python train.py --hidden_act="squared_leaky_relu" --rope_theta=10000.0 --parallel_block=false --init_std_o=0.0 --init_std_up=0.0253 --lr_head=0.00689 --max_grad_norm=2.0
Each number is 128 + 32 x the weight over its row's rms, rounded and kept within 0 to 255. Layers, rows and columns count from 0. Numbers have three digits each. The size before them is the row's rms in percent of the matrix's.

# layer 13 attention value, 256x256, rms 0.07, rows 106-131, columns 0-255
116:105154122089134098177130110063084122183194122144102167153089128098138163109119135125145109203077145176173161146187190093126233095133099178145199124144126102163156124097110095127171110170147169176107133103131118146148138174192118146147107100092073163132068110104110115127117139135177108095134116192082133105099146147171131069121156108123148150052110118171117098234092150161105153094113187092139125055110156153139088144154124149115125093136107208060109149163150130126138090093115120117165096146138162142123091107097108149139123133071134079113111149163133126115090143148122147126129172105100095135159178148143074132180105119130111107107129149092143114105104150125175110152135150165134163129183121171113154138094141177188096104059110154112215169147121107143121113104137113
106:125173149105171120176145077116145134143120051169179178140148079127150095115152157171109087150115158126122158151146162117215154075135143081093078128155101093135151137142071121089151102127089099119175127139131110139096121070110066153194110174142124204077125101110128128179077127093147099068165106117099141116179103107151125145139218140136091102089124126145137112114061144128131139163160154107169101167144137056106111102136138143139126142105087077094132125177129138093097095101086150050166102119151156134170137163144156158070128117106113153120106120157078131070154128054123159137100202086203156124169131097093141068142117107132219126104100097090162122134129149101129151095055136127125165131146129139140116089127178112116111128150109107107067189166094107128175139145144127
128:121053065151109204128117105168174159130151202162125104072152123156125143193109118162149143142112055103142088151186141077087065111079091113130126145127123124099160115165074137089097119104114180109168075138173104110137151106161120121192138021131176101139137206091074107119104126130101135123126093135137125087143089079192191138169110174103151147179175136112140140145157140179115146081111113132128088167105157117160187158154174111103116113114110135125095125111170115109093129151133185110105098205124168128111138111122119146119132132116140120143109113138133159153157144116126144130124111151153084163164111091132172176142147090163096148157084121113092100117152096176185146160133164131161134118111180162217155105153059131082092138156151155114147094075157097162118186109134173
103:071099149121160140191109119140205138139053137152120108150145151098144183142188132151075137110173146106135092124125101107125072077101105140105043152109136120153098071103094160106122089134119060128138138167123159061203159136104134130064087176160191158082119150131121150135140100108092069179142102155135144082105137165190122122147129087114142199113139145138102097119133079159062116139155142152139150083178149093170167103136126110137107122141138108153135119066157111138116134126096105118180162075114082145087142149087157116121107106144109164172097155095135117153130105149145138096070124116134139101146106165171127084143105137130114120117100061140165110181118171074101098123070170143104124156169159094139119114094149147169174104105085095139120177188121090139247085175121124
127:137087125137046105150093154199090150102138199100101118122120101097159129163099115100077156174104150137120109130203050140122178152153114177096070114125121124183103163133132116081132102157143136103153171152073099168092153140125141111159162112154132135151126134117100147071139140134125086130113139150154199167088137076087135135094141129128104182111134248111107163113128130151123159155073111089157125099152161116128138091100144150141126057130111159166131108129137124155155142123184108107132127100170133097055119154176109110182214167119142135102079114125123085073138150160115136123096149137108123129084057105147068158156133173123168082087088152082135152191170169188095129098122089143082119093148127103144127180137132129122135201092123158130176109145158163132106115141090208
118:091160117130112118094096141168128198131123099133155167096123072115133152094104142078098111090187131180111100110092117118169122139122142153111143135116122177119106158155171081200069185137071132106147103138097137183105142143085097087136157114125151125163172127091145120116064068170123122114179156114131074133176125192094181195112092142189094112118117101079158124099157118115080182146185119086144128097123176174126154111113135132142095129164121118107127140112066132104163109147100101050081113104110120093099144079085207168159129148147136115116130122126147152113061128186126100144091145101126102176136121086169104078159166104157165127112125184099107204148181128079115104075094114186123183116146105151117102129098169133131104167083070089151108148052115106084130112155155080
119:115184147093152154097100133136178169108189147128112091134134057178131130178058089083034105150123143133140146131128108152095104136119142159142063175153154153151151115128072096151139084149068143163101136084158130166106099166113082162137190116101187132137147138103179119153126163169216140142132102108119117194098129098126139129149143164116144144109115158166103080100115178101154119094092142147159095136149101181125135116051114148104144159151085120140078070135144126130120135107156090192138143091139180122192100105099151180061221115124116118130123116072170152131167055127165182172137147147114085148142171105139132172168106183132125133170125147129141105106126095092144141068084146100101167098154137167139077107135147101123105086104099194101132147103151151143181140141182150
112:067144166058173108124208123155097167119132106115145090118094143132104123072088128114139128146183181162108112165081160194095074102112108147162184099139108149106124100162178175144137091175098084113093106125128186115142157091113057195127104149139148139102150098137136130145172123132157137154167066118099171112141118082135112149180093126143131123121116134112112118089104139128095106081070126204122113173143106087155157116072028116130116139109103188068144161136132112190144122153114146120135146117143137144166157114178150141124157102099144153135178111165146111144127135144100144123096093082178159148119066111150118203126201117117187062144164135154138146153182129069070139146136138161106098244162123172147177150113105123131171116123103136117166142139150058118127116128133129
133:119174135089195133143147109170150074127142093202111152163115126144124110144161140172110175092122129093147107094155124130162162108078124110150099193146130066113087147180069143142139112131109139150103138105129182128174115125104055111121124174190103151130130136123125167124134132150131093110074173145105178164074120135203152189125147145116112178154119165114108107193155139168074152159097116152128140116115123116138147136168121186166141119108109126084150126107093120094174149164107131118122128179109187135132043126108131193119172107104156117147080145116102146119081111118200110102127117103164117130141110140079198197187082115192184144099093129128081064162141114170135121102087186101105053056139108213144158135172131111156148122148133142114110112131079198132136148169163140
115:104063114118130121160148113103133112095122175095200107168141070116144137071106125124113125167133119153149136161126143117173082124125159151183126139116068153102133152125112173085094076197147080116099116106119120107116220126113133147140088074130092075131097099162100149180130037173171154154130078114100132042130116172154115173142105154135088142143151106127127039117137133107161079111108093116179123089105126112106151092107044115129131137204152124099178129107109124108158117161137133171132119140040114169102080107076125093112179107088133174138091157184115145126173150146135126152174126137103175073111154154188152157185144118166134139123182088132116144096142153069133094180086144153078136103113154066113103123178139121103094128152172161086101137134093088131131133173153120
106:137114108176160137083151123123130125169137140126096129157130113173152068137197165153094180202092120105095127156107147107185098149113124115100119121130139125151112173118063095140151089089100139111124073110101095046161083124145137133165174172114151186149123145097143117154159188074081140097162106118122123132128196134125095152129124137061123158122197145102117156115117141158088164093137110090128080144125220140143102149135163100089116146146163121217124119193191149091153163109117165111132059094167177114155093166159090172052121128107131121183107084152128160187098182165166189070176148115102139103106110149180125132138130128097099097132111134157090137145077170193110066129111107120170105116150119098116102128113153150179129128132124110164128086182144144162133121118149197
118:090132123079070123085163087161116184156108099096114085144156084096121133114141153187065131113120092157106104104220191152093157102150129190104064131103067123170095136122097217167150124137141147158180162128087113186129136150062104080103115153160121154157114049115153161142132118145158103122160076174089117193049224117157161129129164086137121126180113132147174130118137126150085191108106076130177131112108135150096127136167114070155101125104152170145133105112121128185109101112120135103096136148128186145116143119088137102093109157046138117146155138081150174128137140109172091165112162086110159124147089078161141134084110133126096113080145142104125145124128148118129132105176121183101135149130134176149186165182073131149151123100129142093112146144120113087056118098117129
120:112133133112112055167082177138153076122120151119115087180175178108127120128125106152129194067104163124163175156156097097104077134114162143148094133135125114121180116126164103156088138077094141097168172088150193135177114110088166102161136166143128095123144156122115099185170064193147126097133153149129118124174134130143159146120139083110118088116166139155134174088127131115123128156117197126117159071130105152236131139185096149061111099106103170123075077198188114154121143167087107229161111081056126126124187140136134127094125072135125184187074110112104155141092171092115118098102154095140142157097113125121099133149102075089152175176162134116124097130135120138134150112125134180142102136132135100141160141079115173142110084078127119092100079159159149180094098095133131
106:144104136151156136146224131114169108124105130162145107130171145072100139091129107117140161114173205230131057148082152065105182154160167080134131154128107089138056132126111152083130123121143122131141087070187098146200158135177128091193150129132101068098146081103182123137155128097120166152121091129101104113117137098070162140108123139151170085062091149179159138132116086116138123099124158138162151166091082144057131104133119109128151135108175185104080126123102163152167106154101115134086148096111126154121139161097154124022145086117157117129114117108144149127153133079123110156205127200128097150114121122143130133092155156117132131165142097112148147122110159110104162176169179183117164120156128102183129163156087215113102084119118068154102103157146087132154145150102126
112:187178146155096121094134133129153116132081157114107089103151134119156105115062131135173153137078124171143116098080192141196147127088202170107119186097140112120156094104095127149105135096174113121102135116120132116165158132140107139108097085068092075097116127106154159116149176094160139164155084123120154101138090128128165120149137148157159106191134085163111129111180137181142155129177120153131066083192128153124190126057172172130120086101137192101250100164112099136136159121112152149109141136206150120167111089133124087147147100093105184123123177141100155124120176123120119093127193120075088089175098157135095146161129134113138122099125109183098111105125165110140110154167121096115203153134106117090159168135119151171149113156121136169120121179104038033135108141157146
121:123113171140072151192123124182148167098112133116159158087182134115132104096143162122157070157148144099126101095096193108180179144115104125143142100091134171148154146100094145124138169160154094164197116165062110099119142162085116113159144116147127127156124137110105136124086077084135178139130095190108147112089028136113130144170114115094108147106098204149151113085094076142123188154123132028113114141138180155107177115170090146098176112161141136076106048126096139165155141117163120180102160104121130079145159133168165084171092119104107087123120133085175108156100137125123050122118154142171165124097150103097141109072093111147113099143146071103143149122055121162139070152138100136118116107095094156147119126187122139129132134097155145125057067081065101117135104069141157
114:131134145072118161113156146130108157170118153099176115153135146102091144171120154153164113174069087138160143100147149199153130097153177137114117141129136155103095132130089152133112115062155123128112161083088075090156087143099072143121124138185166137113128097095159167140166134127195111202137169131121127123123077111175102117153058144124110131120164137149127114106113086121124118126108130153112160114148142140160145173171137137130126154098144098138141117152093163169206146145162170093135143107165127147068097132161106106142064114097113152096175148139116156139124119107133100036130135114092147207101114194145152151110189072183152138105137017105129099112150144143119083122041168139156151148176196100155032121073112167115134155109123155078122136183135112063103176134183086
119:173167105093107122124135121114122119151078098159169142075120110118165138166105144096156147122159087109108156131055161140130190143113105121163131105097126103111130125090079165178136127069093133111161129149150117128149092150161167116138133093178122152097109158109104112203110140104091168123129097126124142129134166163110166129128105148101075158096111081125095108119091127117109062080115142171108076146107078148191121147090070133138152143090146161101163071121103137134157083119062048122088117097052097101075167077145116113147145071121155095082154117010106112138147130134178084180120168157204122101101183098115140101106101153184107126159100142142131132161129143165117147090184042056133098108099198148143157103112176121135115162110121090127146130085148102098153110092189150
113:190144150084111149174182104197148134149144132095110117102104115175103138092084155163186114178080103148081104096125112090112094169133127156121092114160111103153111158104097110094140146058069197160119075102158133139140188173136148122087170120193147055117063160159119120147108126142092183136163116144106109100105081066145042073115145145092097144115143122120153106090136119109083151130147117156068129097107155130091146080114116136149126126151138065132107126124178112084134103126133123068114126148108119145154145122136147133109124176165113062128166080161120103117137117110093135141220131161157154059147113168109136088063185161159142115125149096132123149088191155024130120134114127054110065106132125123087115103102136143083175107143157106079137107138075112122123161129115180
116:079137150155143078135139081155143180130154101084083104110172096092152117180057119125092062123102170151143149127144091101141082159142077115097104125105182092113096144084169046169096119155090074165086140091084128133106111112107128144144111146118102149145122134128129197123114115102056119143131127097100157124087141149108166196108095126134160116081102164082176118161118102114105185122041148114122082111166123117200090134135146117091111137133131105140138141155108063090113077096080139120126135134080074097075103088123165153081145093137089113184134123101129179151095142151140164153154123149149121107154074103046105125192099085154127080084154086093143080122118111085088195111145160087139125119174168094132174127095088106138148137146160120199102079139086149133120128193147151
121:164087101068089127120160107113100145152085127108118098098066143146132145115127130121165124094012096153143219150164103186140135145170123142122100069115131109106135156102112112090117116087130129120077120103123030132126141149153113138118175119149122134144145117120073137111133111097147105182180087142130125083160136144123132073120134149174117171148169170144140139075141154147211096111135104164208135149121150165164110139132104073157175127149098200141148152092106124125103130139142135085142183085147134186175099143177132177091129171129110163103109142099146116133114091202091085123141102145152130100104147102094049126202118112069171119177113089111085100080099125107156116121144110210139113137072077120203114156119157096122142142109156131121069137134157209121125168145128118
121:123114154111148080145074101136075084035117112082074145077140114105172140198098154130124125102128117082101128149110155172096076152111134118135228113163146189070175111141135166132141137105122076091140134116157177106128091141132106138159115189115077064144107114145098135100141151181156098070184126160164092107164129155095123220143104120144150123107096180123119092168171119138095112091093163090128142104139061106151081117191168109127141122130116144089186118158110115140166251138087114095075147115139093174101095094110124137101101104134081149034114163114086102140131123140132131134135160100097052168149158092122155134111157074146107130099126169137123133164133129131105135112113107092154127130108146101118146129085154105202113140140088133124140129139165128099096146200115160
076:116141109133109205094112144111117083107150135122145129098152149197125172129172115168107127056144091100140186154083160139112121138102101127113124134143077090156115138075115131136128138145077138136126130202108141110112094082151101168104149098129110101107199111109141089161136132159083099168200129112128111121086156144112129086124157123113147165182145185124182147091119062075091132078127160144190162121094096119107123155185149142143182159251188125133099141145130151166128189126120115129107070117188123134148113139131036107170173095090144150099089179117095083125150146107131117151139090154108080073148123143161125144108130142134087139150135140157135156218129075183121125103192129111160165131078164099123139136118177168134069101118127132140068121154165096164152105134178181
083:135094139171174150184136132105107115127097074153098127167094152132097206094109154136177155107211115062141139138127150134137134084125159084135114129067101078172129073155184082088121153134173103108086075111100149099131128148090113148142116093122102198089126093128062129146080129081109101075123114176120104108105136083170127091118128124082119116084079077210097112131120149144114164140146141155132103138133143132127161127042172088170142073141089140129088097098087095135108088155173114150130132163169072149059189121175076114156120210152114118124165107123145111119102108159137108169164147139095126149146093109141127129208130131106113146097120163126128183145101120185178134167099183138132131080133097158083194130103157149111130132105121070183106101160159185119132086163152112
082:070208173077172122091187144052114150113116098124112126144172145119084119127156129127117159111189137050153128093163206109152167126134135153081059113135118140104113140140175081117126070133158176123122095142178168085085111133183111041157113134126079125127178082103122133154103120155154164145162082145114120118127163088150121126122092087128127111141190128160100119191198114140114132103095127159096138044176107096170078169078110149146148132132145175136120121121112145155172132091138085132152101112143179120167138092158120171095048148164152111122166092143127123133090158125167115147105135123093101111173176126132186104134141147114088104129132154144095075109124163110091075069117122124141120162143164157200150113146149128076156095161147129077144055132137096144129113152190188
083:103118113061146145147109091101155092099127101103082158108073081153105094185083129137115139142173145087122124150104169125173075178127119117095147152118151137158072153219159058122113033044105114087102142101122210165092102134094140091100156111158157095116148125157146178130121087189161123172114111158118143102094122164112108147106133166111106143107176101136100107109160134131106138163119118157097121100157149156159071164134180078155121166148119103110146176112118156112116112137194059115157113134156136147085154113199159143119161156138139079110134121129157109184150125109171130129094135168190122107083118093046163130109111109123167102084152182109154155143153105155156170142069149124099135144145137197147158082166177157132118173150066214121137122129125117102135074113077136